Weights of a small transformer language model.
Architecture: rotary positions, normalized queries and keys, some layers without attention, gated attention, capped logits.
Each number is 128 + 24 x the weight over its row's rms, rounded and kept within 0 to 255. Layers, rows and columns count from 0. Numbers have three digits each. The size before them is the row's rms in percent of the matrix's.

# up: layer 11 MLP up, 256x64, rms 0.217, rows 122-221, columns 0-63
# down: layer 11 MLP down (transposed), 256x64, rms 0.22, rows 122-221, columns 0-63
up122 099:141131133097096139131115095125158170129104128104140123110162157208123125124117128111165162076099101134129124106128146128143121132099131122137129159138081127090095163155093131141092145130147120
down122 085:107094125139147103164115115125126116113137102133180110146120151129097126146151132123090110169166120114151134149139106110086153118141127141130135097098112140110108145169097164134086202099127133
up123 097:126137123109133145055139133097161121104139115134122110140121104142142139093104152134133135168132103104159072146138132127145115119121167139120107080162199144125115135128124120121089104114097159
down123 093:146137147147107102104143130135146153132099121091104127134115092154122131075146082121083120161129129143167163163090099131142144116068158120125146142131138120087139130105123146145111176110145101
up124 094:119154117093108169164119156139132124141112098179104080149138148116147128127060136172119169138144077115134121152138111109144102096111176103133146150139121129133123153126146124109093113132114114
down124 100:063091143114127122188157130154088137124139102112133126139127116102159143083124135128120139122101158121166130141108152136145128078108088161121129121128119129114148141156127123151082089098165118
up125 095:100106147104144151088104104156109127126126100145128167110122156185131140128134100167125115120168060109101094132126133091140159126168167127136134107149112105155141144095131157105144135134133148
down125 087:109144129091162121135149137092123133110076106104142112168131155141079167150138118140097105101134137086113146156120142116110141094162158129138120111138121151129121132096172170121101181116151133
up126 121:089146124116120128165134149131133183112128113099087166123094145149134132111158147096175172129082088115121126158126133151133134125121134115150133117168131096093174149109093127152114092122144122
down126 106:095127135150112100122126132094144154148148112150083132156140111115079106139157096090133100178100118102101147152126090118129161098145102129087174125146145130111100115114094104117113131141159102
up127 104:152135155121124139124108132163149111097120133134116122151140205157143118117138161143124125139138111133149110111091150094137127171154122141117113121154131092167139152158134177166127138159192109
down127 092:151153125162127139160106122133157104136167110122163149127146136137161134137152176109139132109154160135161141100152184097125104160119082132137144105145120153163086123158116157159116152092141136
up128 122:164154142144126126135177140125126109103108115118090099134088115156153136097093131131135178145103129094186137153132123125121136181106127140115140122103134109137138176161132105120131117192141140
down128 110:136167102136131148092115155115139138147129141127127130158124147140140108104119141100115123166090090126113163122067110140130133176105087123141111106099153144115108144097144086143121190151160106
up129 090:149117125122193108155142120114129095138110095095115124128158122128135124136079142124124161144095138104097093123140163103142086093106114106156116122080146120140149133098138124124136097167170088
down129 092:159152112127129136087161118114135169124104128101122154140108104145153135134107152125130107121099144138159098118135085087125160093120121157092129127130108140100140197131125090143161161104084156
up130 092:112128179094143150145140072155115088101097107168118134134142117147144137095109111114145117120109140143074116151078178159135139104093129149115121147125171132146162147132143109147106120114129119
down130 095:197101140151152131102101136120161152098160102130111148126127135112115175123112170130107125149143150156099119151170103086176131138107111147127126145120096100105101121137097145120094136152153133
up131 097:131155132112169119109132083137098130129127130088126093126128133152147097146125098161130154105124118160127133160167086139107117144092116146160080121140130116102202134101162135090124120108125106
down131 094:135122126120084121146129131149110119140130090155084139100162136128141157150161141158144114119150148156107147125115158132097184160127103135117160115094126115120093132159150176130122151133180077
up132 106:126198123099175156131132106123105116117135143146103132112128130147125128126139139135119165127079106120163132122071139071154084127132163091143137097141135130099129123145087099149150103115135115
down132 103:101111173137101123153141127164125123135122148158111133115143124168140125141153146132115063116099178104116175097162145130140126122132120121130118109133138103130088118150133159175108080102149086
up133 087:152129110113128161084099153113103125091105179168140164133115131142136118123092147129132124127114127129140072174142109138116100159120120174126128106142121123141146189082109163111138101114118120
down133 090:132145115132167134093078149153129108100111161110110154109126149112090155128095141133143079096159144111116137127102096155161156167106115150108155082160104156128140126107114132149144146096141155
up134 090:129122174126134164177145116097108109124094122126076127117111137155151109168150142132120152075103143094162160133160093152129126126111099099131135150098126108079103126137099104111123112137106153
down134 109:084144105156074147115089135102136132119114098139123157091093112134146098120122122116137136124086102123109135164095113152151117178139129177138149121141111125117182174103151155138126138127156129
up135 099:157135114102157144150127101119121111121120159150099102150148140130119138099091142168121132107106118143151104099129171160144127110129127112085120146146184151162119126148102116101160071153179131
down135 090:127104142116117156114115085181109120121146117116145145134113173149124155095109135121095150126112166154121155122121137140087098080166093099115128145145167144117075114127113147138120161117162094
up136 073:139082157133134133152086122116132102060122133105130154140113132131127133112118136187124108145114135130113092109102127103145111119156091147166110124123104163166147117104102148159120085099093102
down136 072:137128091078127101157135161113097120126170134179117140131131092100113142156113165127146153101102105156141122107137115152111185108138150117115126151086127161105138131138124074125146159129113155
up137 101:145086112141161145153136122141157130134137106130065121085105118124126109118115150107122138116073155132114114112174143081179148135117143102113130124118137118094153151136149101127069102144150148
down137 097:107131161165154120151164144152105186117110155109128160164090148122146170126120169152086104153173102128131143118124124142136142140155134137067135133100107095127108145121124103142148112142104125
up138 102:059138148130156149131097118100156099133095108130107094126135125151149117110158085123125148152085140083124150118070106139150107090126101101143133131154135124118119130114123176148107116138135093
down138 103:104122127112084107097129141121143126108128117147169100109074153123152133071075145129155099092128139103134114171123093144140161152124127128110109105109157136100133107130098137090115116092130162
up139 111:180131153114160154138154126139113116137115147127147102125126118139154132106132107114143160101099139091188119097139176107157150156128105085165165119092139125083120163146133156118097124131148140
down139 120:082114126142138093091103150138145163122117132105141126125154114097135126108100127142111132124143097149139092146099146140173165156107097162139138081148178131129088091171133101142168134128115112
up140 099:123196167112136145146104132145173142141163105158118137129106131165146170127122142123118160122115107142168123126110097130132173166149138139142093099100122123125172126140092121117080096149120123
down140 104:092124168115100110122118147127127125132127114121114115150077139107116104141151107093116154147122192133088139086153121128151170143137128124107094137094142105132122136151173163135126165150163080
up141 103:157169158135176173121110160116119114118162127115075142141150143143155107127160097123143114127131123121112102159165113161113137105113167096155136167173139147106119149166113153108137122131149157
down141 107:113101140129133140126126103136178132159154118142106154149140119144188133169132079126113123093091166095140106116129091117102134140130115143110160123091117168097193125143143158123127128105109130
up142 088:162142169069148134108161118112117158094109129147135159137095122153123084145100133120173133085134113105134149101114140090142146096149164117149113119144164150128124145093149089120099135118133154
down142 083:105149135093104125129165113111140161135145104143117103105095148104062119114161139131152071146150118106129147122129093128140148184105141121108137124136115108105129097129109124123123199102136149
up143 083:119169171125149123126119088141136086116175142124116114104131129130128101128152063112129146153092144121135157120073117107179103136129151143136119154120150138129119122120136100071148102115108164
down143 083:114120109135151128140107106086086174118162131146147126164121155129133123110124113109136107133117127151118107128116125132117102185117133131134115160118098107068166101107105169116074131146142071
up144 120:137140132113125139139163108124169117093118091132073142112073112122147130164111142141173169122115089094150107130084102123118135108103155124142135094090109147096099133110115142126119089158139116
down144 125:140104155127173117114123109130118133119153125100138109113133125080112153095126095120083130131137121113143135146101084118158155153143099090101108145081152125100100135065161113140138162151097148
up145 082:119175125135161147178105148111120152118114165130152120108118155126109140062122145159169162137136113103080154162077116143115091104101143123141133137127112129132107163102158133141113119157134119
down145 078:121125131113120135131147094133117136114124148125102110078113096102037169103127101154154118151133109116176103146147151124109108087141134162094091152116143108137116132115125083133120122120132149
up146 098:116131135093122152085136158127132146147108136112126160156117127140157126134153093150130116154088134061121141089127141114143123122130150129110109101130151118142098129130132107150121059130203098
down146 101:120124161083086145116172106141191125137170126150134127134128132108112166166122083092125140112097093131123132118149124155132135140139104138155124148076074111125124123139122133101086119111117114
up147 108:130147173123129139153171123143132095090101108115098092123151178167133143116113119135154134067164093155116122130118116129121165132116131134123141164121086159120102147111134123129108110141175089
down147 116:137080114109099123114116139102156146116142147108121105147126072122167122136139093130088162104149111148089122079112164111156130168131136151099125156098114148113105184127143124163135133130157131
up148 095:111118129090159148138142131146163086112129124171124136134096112136157108109107131117163156140106123102114162145120097153083084195165097137109134134159123101097157105129105124160134103140135127
down148 099:110115142119107108098156112154134105115170110129115142120143138116114114114117169118126140140095174143171128118102148182128103081093096142122104105156132091112125072136145146153126128183106128
up149 101:163112135142146170118101085081109081091096126113119144132102123149164125156170108165157128137115119085102122129126158153105153132107145129118110136120157141100139123090136128122126096168171125
down149 098:118123109137117118108123144105151155117100137156155125151086091116110113149174150092129133094136180120116151170172124133111121109093108134127118146146110090116130134166117089133113094099167173
up150 112:103132140147144128131134117126169123084113104120142109099079151150144098135155136123151145130106115133145162091102130094106130132145124110157148152114162120132172125120112089189088105143178161
down150 095:186154141185125096143101160131131143088123148166197092112126124128140136135142138112141119077147151118137139115115138099101144119147117141114145118124111129116100137125152159122135075134101090
up151 086:135075131127099165121103080105128149107114129183133132149134103160132141132106091113151156118094122116121121125131105129161111156128123164128088128101175132090158117088109145130127105147161169
down151 089:111140115138158111119131135166066106116124096084094126073132123112112085119142127137152110125100106115129151111154124141121157092097109062119149141105109140154150171143151149117118118123106105
up152 103:124142140098138145097140110125158160107128084167085137160093131154141131100091141138131094121144121121126167131144159124133121124132123179160149095121108113156118141137100206104106120145120104
down152 106:125136124143130118153098134178166181079115137086116100082095130118162128127087107128128141138165119124123139111177158138124092137157098106111131091116116079120123102132128132142110108141153132
up153 096:122140146106159132123102135100127147136096113189124117108133137122150110125143085114145140167192129134130128108078141089167127118098156108119112109121148169177139138108101158143098137142155135
down153 094:138094111108180108125127143124160149121131141121112107097129081105124142094178110107133134144110133123072129147159112109170075121110117159143148117078140102145132143118147150178127158119127120
up154 084:115099136066129137076157123147152089104160089148127152131162118099153090110083102128143128120136136114135165126163130151139100105099117098104116152151122143121113164147143105107151111116119162
down154 084:122116120133113082148096143124187148099144129173188149135103110079148155118119094131131169147084123127138167137171115145165134110114118101124121107125125113108139122144117167145124145121151102
up155 087:117119121151160135119118130129150137125141143085111088113133190154143119125131160120143097184149133123129163099073094129112108160114137104094148148104109127134101153114129153170102110118131079
down155 091:126104144135142125127089153170099097107122096150119116126088139125165127170181141161148135182152123105156132142147117107176121133143105124111164121120131140144128098158141168080119152128145146
up156 093:134137112119106138119106138141122117140104150167062129136118114177136141149144165159108149118165148114102072121109151124103137126138188141120132075142154123121160165131121164117119102153148133
down156 081:101142124147144092153161154139145101099103138115100092132186109102101171131144148101158117153147143115117128162105120131143171177128159125149154146158110101144113146120092136142140126134173107
up157 106:103135188106139116136140066116156149164095138102112086133098148130135108122126125128136150137082115144113119082172166121165143128119149128115138109159141123088133137105132081122111095135105134
down157 116:152148172171148147131077084108113152119104130121138117163122152120053113115139132145126118102155119148114141170126098149127154096155115144109129137131130171129101093145146093145152156111125122
up158 098:137083166130112137156091159127093143112149066144088108099080129155149126103091147164144103101152119154163122159134149120117110129107131107101109127130139108152112111092110147143114098115131109
down158 112:103129158133143130139162133126099156126105146159095097137114150151101096145166108120115106153103164150168147153183140117136109100098116152124111146124107113070163095143115140108131084129116102
up159 092:137112174113113131118108061120168124157125081140093134132134136153148141099124145088121164117118149121122090141102129137159101126103110097089119107163094089138165134118143146099107120142154110
down159 093:133159087132146095112123179173115153137133148151142149134123133108127110167113147154090165110157081068123144107137143146087127139153173137159103137101139125128098159126151128152131136131143122
up160 080:097098100136177119129133112131156136113186123105130125120096178136132067137098151136119108120131111125143136139130180122157138203123137151147147130130125127141121104153082129095116148128145136
down160 069:158136144114200141094154115143139081117117132120132127118157125132044156155113140135159137161157148113131111144140126140155142152131124094128142138143099135118150116135133148142135201131136124
up161 089:126116161105160136114128081131164128081064100111125116120143086121132122117163110098158206137142121119116076119136148095120124129133139152133109125149119123133113119070142133128127138137119142
down161 089:136161134155104124065126141111138129147163126114120152151104168116123153159115113150125154161136130088160157153092127145106105154097157157119132174097117119138163172161109139135117109131161111
up162 110:103131159117177132142129107102142104078096161154095086127112127170136094130120121124174123152117146119094119094122092136117153131105145098150131118104102141124154116166186093123131125149127140
down162 111:105164094129113138140147144147114112123138139144131122176134115149107148100104141111152087087158130127104191119126116137155126149174140116162130092144166150165156193110137129133134125154106119
up163 105:116147126127108172088110137143154161101123115163113091147105116111144079116102123117144151128103136104124103120119098069127106150161127071094102177121148139133152158127121144110130106150114101
down163 102:123106097114189127166141134101122130153137107104144116135166118125152176127157112118146096138137129138174144105105200127108162140159104114140146145148085135108140094096140145136153110132124146
up164 090:093150107104126138110134091131157125116140171145137161101136155150141127093125141070147141134128131110154128138142142117158121157087133124087113164099116120164129175103164129153147077118093152
down164 098:086129118101102139132095147164137145152157160128163064111125162096124125131146112147121127174143141140112175136143121151135133131119117121091089147106144129095126121097103151149114103186143146
up165 105:118146123118165165137138161080127090118092114130123145155179126143153119141096178159128110141106154103087133114118131142155130136102128132125181171112123090132107152092147137147094106141113134
down165 104:115128119119108127151142150111109119089093105140131097169144124122168104135149106142150097119106113138115125159112139128081095154113115085186097105126164108151095098101145158112167130089141124
up166 106:100137125130124151144164090119097120145122124115123113131081128137150130103111127143146163131118117144154145081127106175131130182076162108082088116178134110090163127144137128146097111143132117
down166 107:150113105164171149133123094119134140117120118119128157118163105080109141134120126120116098086088159139119152151137150092116153185138094144135141155132087117131127124075171093153121163130127119
up167 107:124100121119114162109110126099140169117095085137106129136060120151130151099126143169113137161154084138132093150122144148139128113147130145145132090133145114126160159110105138093091096179129125
down167 106:102089140144143076134148082114173115135153122118169119112141129119132122157116129138147149153145131148143101130153149136091090159105168148120107155149151126112107066092113147141128092116092128
up168 104:150134147092148105082096131117138091146126132136093146146144158129155116121140148118118139107131104106121133146134185165150155098083144116124122137146122108093119123122081133152101115204132097
down168 110:118100096140121111130095148138134080139151111088113125161129131138104114144176130117136142119102099139099132107103107111102089121167105085152164133151121156122181113115112094118115120117065132
up169 102:173094142123120150125129129088097153087111143139122134147146127177155132059107120155157120130113159134084125138110121165143129125129158136108132141190138156115118154132108155125143130128177145
down169 102:144134116133127122154092147128111169091109080111153130098112128078146131133121106119142082112146128131121128118183132128112135156162097143122070114132139104121125117140121158134122135069158074
up170 094:150183150111124139111126072149096148135141122130125114112137137136124135132114089141118188105120066120169116119112127119104086132158160150111103122137111096121155141104122141140105085142080119
down170 088:125111145113122115175116140115164096158152131150099157088192105126096138104145149166086147136113120122143149092125112183133130134093129106186118130150148136102131100137134157133123132129125103
up171 084:167152138106134120125094114108110138152127102152121083171133145163139128130140138153113153116131110133139107117066112164154138080158132121142167132097101112109097151096132084088126099155112136
down171 086:136139111142135145146117101166117178137125121114103158149129113112106165127140125080150146139112164135124125104168108088094105157130107101115107114142135112125130117143128120101067096093109063
up172 095:141142132110146134130125099117108103089147163128139154112076134106146129108113129169157151130128118133108171138142146139184161114111146118109085095111175161131130154108167153138077099131128150
down172 095:113132154132139109145086133106139154150170083144172166129159143094106157114133146118119076146140119100135106132137173160119132103122126120131105163099155121090116171146126134123119140137086086
up173 099:153141146076133152108134114148119148119134106122111147108112099101139100129125146135137134146169159075125108110158118121170114151172177120151087135187116112137174134148125137119114105161134155
down173 101:141140123155121109121119127149126140122099128140101095072169127106156131165131092144127136139139133159155154124104111084066115096113115182143070142095122120111122111128092135153129111138156139
up174 105:100155166135149164167148114140143123105143072110098094144139163164124110120129088175114129129131094151118139092134156087108115150131168117105134152121135108099105153102158096120124103148137122
down174 105:146170153174132144105121121129125129146144128137110104114132164126114154141132099126127136125147124114160090103129113139113157081157095112163135151158156162096083086122149146182178135100126115
up175 096:132137128145165147160133138134170099112089117129114134090153156159141132088146120168183121158146129108132166106108141144123137112184136088111154125107122115134117100108110158146154087104154148
down175 106:107128146135094119150083103121137135117136170077154135128140151155154120116109123123080121149137138141114131133154105128123149116140121155084112153175175121126088127109139137120046128152138106
up176 097:143136137088159132113138164102116090086134154135128137120066166123145150136158115139116125133186088133126091158122131156147156122143147161091109162131122128144170138118109124106135106111124172
down176 092:174121105148152123140150121119122108117094126131075083124141114111104110112122158129125134103083135162093103104113130140127146132118137176133148183147150156167174078137090118125124117106129119
up177 094:155065149116146150098175143150141144120157101167101146121133173133137152121139086111111142160126152154113116121125146145144163120113148111115135127120151076130133159145119140157109101124111190
down177 098:119087110147144098097090106082115103174101125087092086097152125102149121139136128135081127141113135120118136130137138135114139144102156108149124109119136138191157111104119125166116087105108111
up178 091:154184187092126151137104098089127160144163133086138140127141154116151111155100131133124137112122080132146178145131158161143150134103104106094131112102143113120120113128128163110153108138135158
down178 091:149141145136167078100125139109113126152082160079122102133130132111122154101121163110121101099073145114144126110096164127122173130140100123089106110152113117124148129108148136104151124143185135
up179 096:109147107140158150106172150096157148105152131155134098133130094136132068095138148142138175121100093128161132124147108102142091122132091112137101117144098120118150102118095147140116066121140112
down179 097:128142123176140118151149160140110142113134130114154085158185124118114146164094120157125139146151100172151092093143118105147122094129145085105150116152104119107116078095120128124122104132084134
up180 112:109124111106126175157127128103122100156163106128104133165115121154162061079115135113132163131117112141109178097098138158142123183124119140100098161117126119159102151150141144139137124140133134
down180 107:146133123143145117194147157097130110193087152090166119127106113145131166101131129138132128135143095087111150135128113130095142086105127111126114155170130135113097120110146095157133161108143130
up181 105:096143103143141171153120128115138122097120116160094086079108148130144130098119147138148128139088168098115167065131105128150094134100158123124143120157134084162128143154150114125156118115126105
down181 110:135120114104107161080140115095138139174140117118171117138149122133137097104139133118110128125143174133117141110116138109120101062115140135045143127107114126159110183124162124132119129150128113
up182 120:129116162095132154104145119107137089126164135134127139160142155139145066138104103110134163127151102115179133154160127155116136180117129119174118128114176134140144116096129131155145077145134108
down182 125:092104130178171108143082153121138162106092104164125140094128158096152126130117103114141129136133141089125106119117114178156138153137111170145149099151133161127145128092139136088159138109108135
up183 091:110145113101171166139112148129131197129090103117127080109103108160145115136127114124182107097077164103113143080134124106144095120109135110137128132140140097120123110105154123129127128123152095
down183 088:161124122122141124168147128115103099138169116165126148161116149102106102119106164098143087125128129096163091107112122183119140139150137134123138127158107162172175156104141109151122170153121122
up184 104:106148142148119149129179120150090110115154149131070162117134154124143125132139127126137158137171124099117137094152158150183095145095148133123137123108116107157156146101143143087127078140096150
down184 107:097140134137102127175140109126103125161101120096103120102148139110129119105121145141174125135138138111158131110129114163136144150135147160135104151159092135135093084121157148215171133142113115
up185 088:130105116128177187126168126121153090130142130096119123099136106151125120108136118131149142203134152133145127158127146123137117110098119100100117123140143085108128131065122176110111140139100150
down185 080:147167172124133140137131123139108147138150111135099120196163114170157118133136123132182151095113121136127126131126162112130138146114116073170129132134129173096088104155131131126121091135114090
up186 092:142116153121113110108096083142135110134106098083107127148100118125166110135130102126105101093157104125114143122164132106157088143123110139127140098126180093163132141097135091120134080181132109
down186 093:152140138129147106128135122153102130134094111153139128141082127142073134132084090099132140158112151188141088157136140111159172128123164108076121096120146103120115108097113143107146125108154124
up187 103:125114101129108100134153114113152154143116136101098132092103124156134084106088153142151119131105082116125120108110126120122103150167108130132105135173138131128170146146119112166100065135097076
down187 108:119136066154133140122160075119117154129131125074124109118120116092103145154152135121099137160151140138134134115110147168168121153138138132133131157159123106151112167188173129112127132096107150
up188 093:103130139096141128096084177142110121168167142136121118151140137148131117125101163115153138128124136124115133108116122128141133137097173102154161130155169111120175161116161158193125080133121121
down188 090:107137141122144130148067121114081102163151096128157143141165124102120149144143108172127105104171149181124146159160166134135098103140112108142160164118140134135133129112117153160143121096150126
up189 102:120120113127156172155106155104188123132134129150102102129142119122147139121129145104141139116132139079150081104117143137098160129055175080122129137132101131091122134126129147119084103135140120
down189 103:103102118149120147141189098144127110120120165084188150151132125100119115128159125113122121147135098136120153107157112128122116131164150155138160202166156124171121130133121106120109118118132104
up190 090:144155151092147125129107128133128137117174136097073119127110179137127162144131086097133164134105148119135160111165135145135108085114154118132154151161118125114163125081129145150150075111108130
down190 085:095139111141156128130115123109166116119118121203116122118122123132097178137154117117155126113068123110143124139113113126120166120137102139144131155147153112103117075117132167102116128063158126
up191 105:102134103110131150175113141124106185067118100135087109124137142145147129130105123159167132098130092135137082086126147082112149160136144130125096156111113106136111138158103111120115126111150155
down191 105:127144140082109149053136142127156131152121167168132152085136132138076099108131133110169130107089120130102116133122098143131147134117156107146131118164142153088138124122161101123123167120123158
up192 109:165120135071150122136098143152165110150120141157109083105134127138137127118060112127102123126136093156111128139127151132131108131078179120124159108128154158114120146069138123114106099136151139
down192 110:120143094140138144160125133140154143121169148095082167167148134094122112118117113141161122099113173140138121162120124126125116156178105168122108111097083148119149137142111165128136133124068145
up193 105:142163124127147138150132100113105131146139115146106110151138182131145109147130122143137141089137152105155114103087133111175099111120205177146106104100110111135106110122105146136128083149097139
down193 109:070117114140156129091131118111100129136178133116100130183148114146115154102133143114139099115114172098108153090167135134115122111135150096127138131164109078122138143128126175141103113082130120
up194 105:131135183085155140078113150111122150130119170156125159113147122153161136128124092179112148121118111115118125117118151154132113150111163121154164096107136146119151122166179168150117124158138110
down194 106:094122164113124120136110123105146091155104162083118133113110112141140150107112119086147134142095160122159103153132096092119143115146142140115114081183154116149141137126114171133098176171123127
up195 109:116119149127146089077138098118107118112128126132098083148105127139132076124139109149149108136108091131134113125129147101150126142132113114115159133100187155070151134115094126112114103195140130
down195 113:076098104152137157150150149124155113144148115150078136121141126106170152125097109116129128133106159110165129108180148142119108140099120132092067118101148121110108136111158164128146110143119092
up196 092:140126156092146174116115123162170105083107135124126194079118105138126125111167113167147138155145131135119136127135170139126129109082159144102112124140113161120114161122158109129163104123136156
down196 099:149133077141136111147096185145107120152140089135072133133133088140157144136117148131106135161112176108113123130098142154139099123084100114149103083126138144131094126137150110141109093122134162
up197 104:107160136137112135160153139095131085133088125131100111100126109135157117164126100135149136138141087121117125106120154116105110175112156132170107146167132126097124166153140182140148100128174166
down197 111:122121153154070154103134171138120116138144113125119107083107104150152148154120111138115128139132144102096135123113132122139113146091092146114157136114144127098116111144059177145176109081134136
up198 109:139168140111110115127136088125181140136116101131067060132121151128135121133088119127122131154124122118144120122122084089184092181114152107116113103134139133126140136155109148144135106100113136
down198 108:091130143142082153149137079126159146128093127126139121131123117132117168089170142133119138124115132129135089114091143106114163123125132097067141102102154095114111107107100149176111123090103110
up199 100:116146122106168163116129160130160110146142113106130130081094135144167074106118154130189114107116097116186142089082111146117152128110151116131120145115116137130110116161120141132093125111113105
down199 105:134123171127151144109115151116121145166123107103081141147101132126121116113102181081109098106135118133129142135131151152128108139173159142124110160134083078103110140105159134144139177121136084
up200 091:117158119105105087129133129067151170132088148096118076103139146123138127142135143131150135138141123107122134139099129109153152142118166103125102107107132116108168141164157122167162075102126097
down200 087:104160118180112180119139131167136096066149089158134125147154170105108153171151134152124159116101126146123131134119122125143130108172112153148101145119139132147125127120097141114100158130090136
up201 097:105116148105128158123148101109173119123112147138099113149099126154118105116107149125155108155136137164125148137160188120124136121127170155178107145159144087123121140147161147101081103135116176
down201 086:124099098157152146104113188089122114097156125118135126129160127145092125155121172148089089154139132116119120126139149170141142099124150128094129122153141152145141091154142126133078109130183111
up202 093:136139116127121129155142128137114151136156083142120127109117168132158096112174103090137186148125114152128104116076091137131137122140101090066154124129137131118119150115073106149153116123114155
down202 098:168129125147102159164086127124172080162135126115107118156158110076124121141139122121127082099134116149118118139152108174142136098135152122097142065144118152131148166144098153135131118136139116
up203 095:143117098132169184113139146117118149099164129095134145123109134155137118084140164120126127090111070129093107126146125127127118138103118137109122153116123102152105173117177154103093095086137142
down203 096:141159123127111120197150104139150118148142161113123133127140153129099155168110132146122088078119133165118138134139106124120136125165113149164101135102108085122136147076129126123094119114165179
up204 090:124132152119139147145113112089146152166095120126072183122114106120127145134126142121122170105153118126113116120147158139156129174109170110133173126138172103157143139137123132170160125152179115
down204 096:077103130152139116113114129168107080114117082103142120144124089109136168163156111116142152136098105169152138082155110125109133114144131085115151154136119132152161138145145148167117106098125154
up205 096:156110116126124128086120143062105110151092163121109118135053105181167115108147090100131127135108126143147102107125100138152117127098121142132131117155137129137173141142119108129094099139120123
down205 102:128100118095087127111132149124116116100167142089169081151140128140131197111131127135147109118156104121140097115115135120146093180119150152121132160101103105150143116134160152126139097128147174
up206 087:111114113093138123114122095156112161079100133116090099170145167165149131130125137132187123129112117122094131133112118083177169114145136113138139138108146133170164116144106091108135143110149124
down206 086:138104109145159134133122167096136118143116104101134123069121131129078115092144138121074149128113128137135156102130130158112085109144134183104119151142110136146127151114160143145141178184134121
up207 092:125110135119166117121085117083135137103083128172126115127081135185132138128102135128153110129144133112123065143123129103130139098114110155159155094138102132132151157092108088147103118159145109
down207 082:121128105089117132136148099157118125175140108149096095120123133170077090146142118119125092146148145087120141128130142129170103129149184102115134120127141149159131159135106189130116127091155136
up208 118:131182126118158169106162117128119138105120126154136128110137121144146068153095140124152131171146152128112096153130117107150140124136153133147134133188149151132183151089116136168116104105105152
down208 121:190147129113143112119151109141109144199119150114130121108116117123193150165136113109136168088084101113135125134146140132123142130161138148142124123130140152134143135163153151162095095163133132
up209 100:146154144120152159097158066139158126117109105114146136124145110191157105129115154152177127116131152175136148145116134148128087120088111106147136143112112126127129141118121128131078130174164118
down209 089:135152106100145082135148101171120135147101120147116130097144160116122133157112065093145105153148174095093128137104136154110148140158135116132132141114160135122110104151159151105147146112104183
up210 086:105143104093177116145134101124127131109103097106093168116104135124141095120128141134136123147142123152121107146149109145134124151164113084127097146148100082083163105163145126094091108121121183
down210 091:131106135146152090133062140105166091156143091160105113124137115102141149112126145131117128130133160189104133137144106170152123110132089145121102158103158122125116142118111131107065141145113128
up211 110:159115121118129114142097130141128153139180106091143150129078127138153127088091090146133155120144075094151115126083114131130126133114148142147188128120142150118161142102146145138131068128119134
down211 113:042145105130152112124116131170126124114151096124138122121140125117101162095129125096117162118134108106128132173142099109157130159115104172181133152110150131161149114115161103147140149107127115
up212 111:114148145095139125164118114150161108116132127142116144116108120140125138086132160142167152082113147151106118087167157111149130182163136099118129150095131118104111132139091125164095107189134127
down212 111:128138144142127134100099154136162135179128133140140074159160110083161134147143143143146105118170110146093116126140120113115132083128132153129132073144152121134116145127132148179161154083099146
up213 126:117137145114121132148107106091121130055155131136137112121131156118132124092111122155144155137186109091109138119106108147130085139127113110093118117136147147102116171104118190158104101149161123
down213 128:106100118136131118137138158135093090137114114127146160117136151079177164122151146129136103140137130120124118132148145181131149145109117120108146132117154138131070146140152093087162125066168104
up214 095:143100121095125132138113099091144120157120099161150140137099135126158135098142122150135161130138110091149116133096119147096131109100154158189111096148148124156162158096122132116096077122126176
down214 094:125120126144036125118134147123140135108143109130150145109146095114111166158135110145090146114139130141095121138133143161085109096091095118113162131101116152150131155124156101114119125095154083
up215 095:092141166099148112123125141119105150136171152138111098105139148134140073101121119120141167136124134131135118143129132077100122148126106090132147181094144124079124171108120106130112132122167179
down215 106:071108133125148116128153159120086119153155102121095091120112132128153162184125128156107122114129103151128162092136126158092128113102118125124122186070131129131146126120123120152099114100126092
up216 086:125151186122133105156151098143087141145160149129142085080099122123159119121145077135127127097099146144116085088143136132149127101119133146107138119099122101165136134083145137111157116165106116
down216 087:145111109100123106055114115113125132142174152134135139190132133139169148115091163123139136084095124150128148101126155156151105156139142119134131153114160133085117135135116121128158146162160112
up217 094:147112146095144103173147104100114127130124102121124126112147151151134148138113173086135137113125092130170138104114124140133134114088156105116183145092139120125104142163136170132110117108201150
down217 097:096124159152113083161094111126147131128090141117152156151127115112130122149127142107172096135108159144148151151108160139136140177167128113115169118140164117128123118139198092135146093144124113
up218 099:096125138138154133121115137145181109090126125144138131118127144128136118109131118168124114071171125116134165151141110142114113134133171123134075180129155102135105186130125120122153078119175132
down218 101:170130136115135125137113154129099135137106191074120128125143088134141117153152126109097076114150132105125103147111127140105125095075130121090081093113134136120113130137080092157116128126155143
up219 095:149096128128154152149159139081125130111124155117132076130134117141140143151154144195165101134126096129159112101110127114147109114114114130163167107125170088108141182139115162142109111144110129
down219 094:119125163122129124142104106109145134133117155161121104090136136084146126128111148132146145158112138140172071200105111148134136150161152128114092125157084157097128084123106129135151128099112114
up220 091:143102115094125137081112119098186142119124179156122111129137120134125100084130148109130157116106099107172126130140142144132150087114142147140165128089142110155134109153117083173125082141135134
down220 086:139146116121142160105094139133135118159103178092148162105101109144107151160158117162128137137125123138091155138141152136117125148101158129152089160163059145141126132138113137120114093091150093
up221 103:110153162131115138138135124132122170116112115107116128149149113158129098102116098150112152141129125097168154123129118152111132107119124056132179154124116063101122163147119123158144096178140134
down221 104:154107095135163128125154077157118148155136172134172126114122142134131142136135166117157088120113157158157122161109152085077114125157128165151132145107145134091120120159143095134158106134141110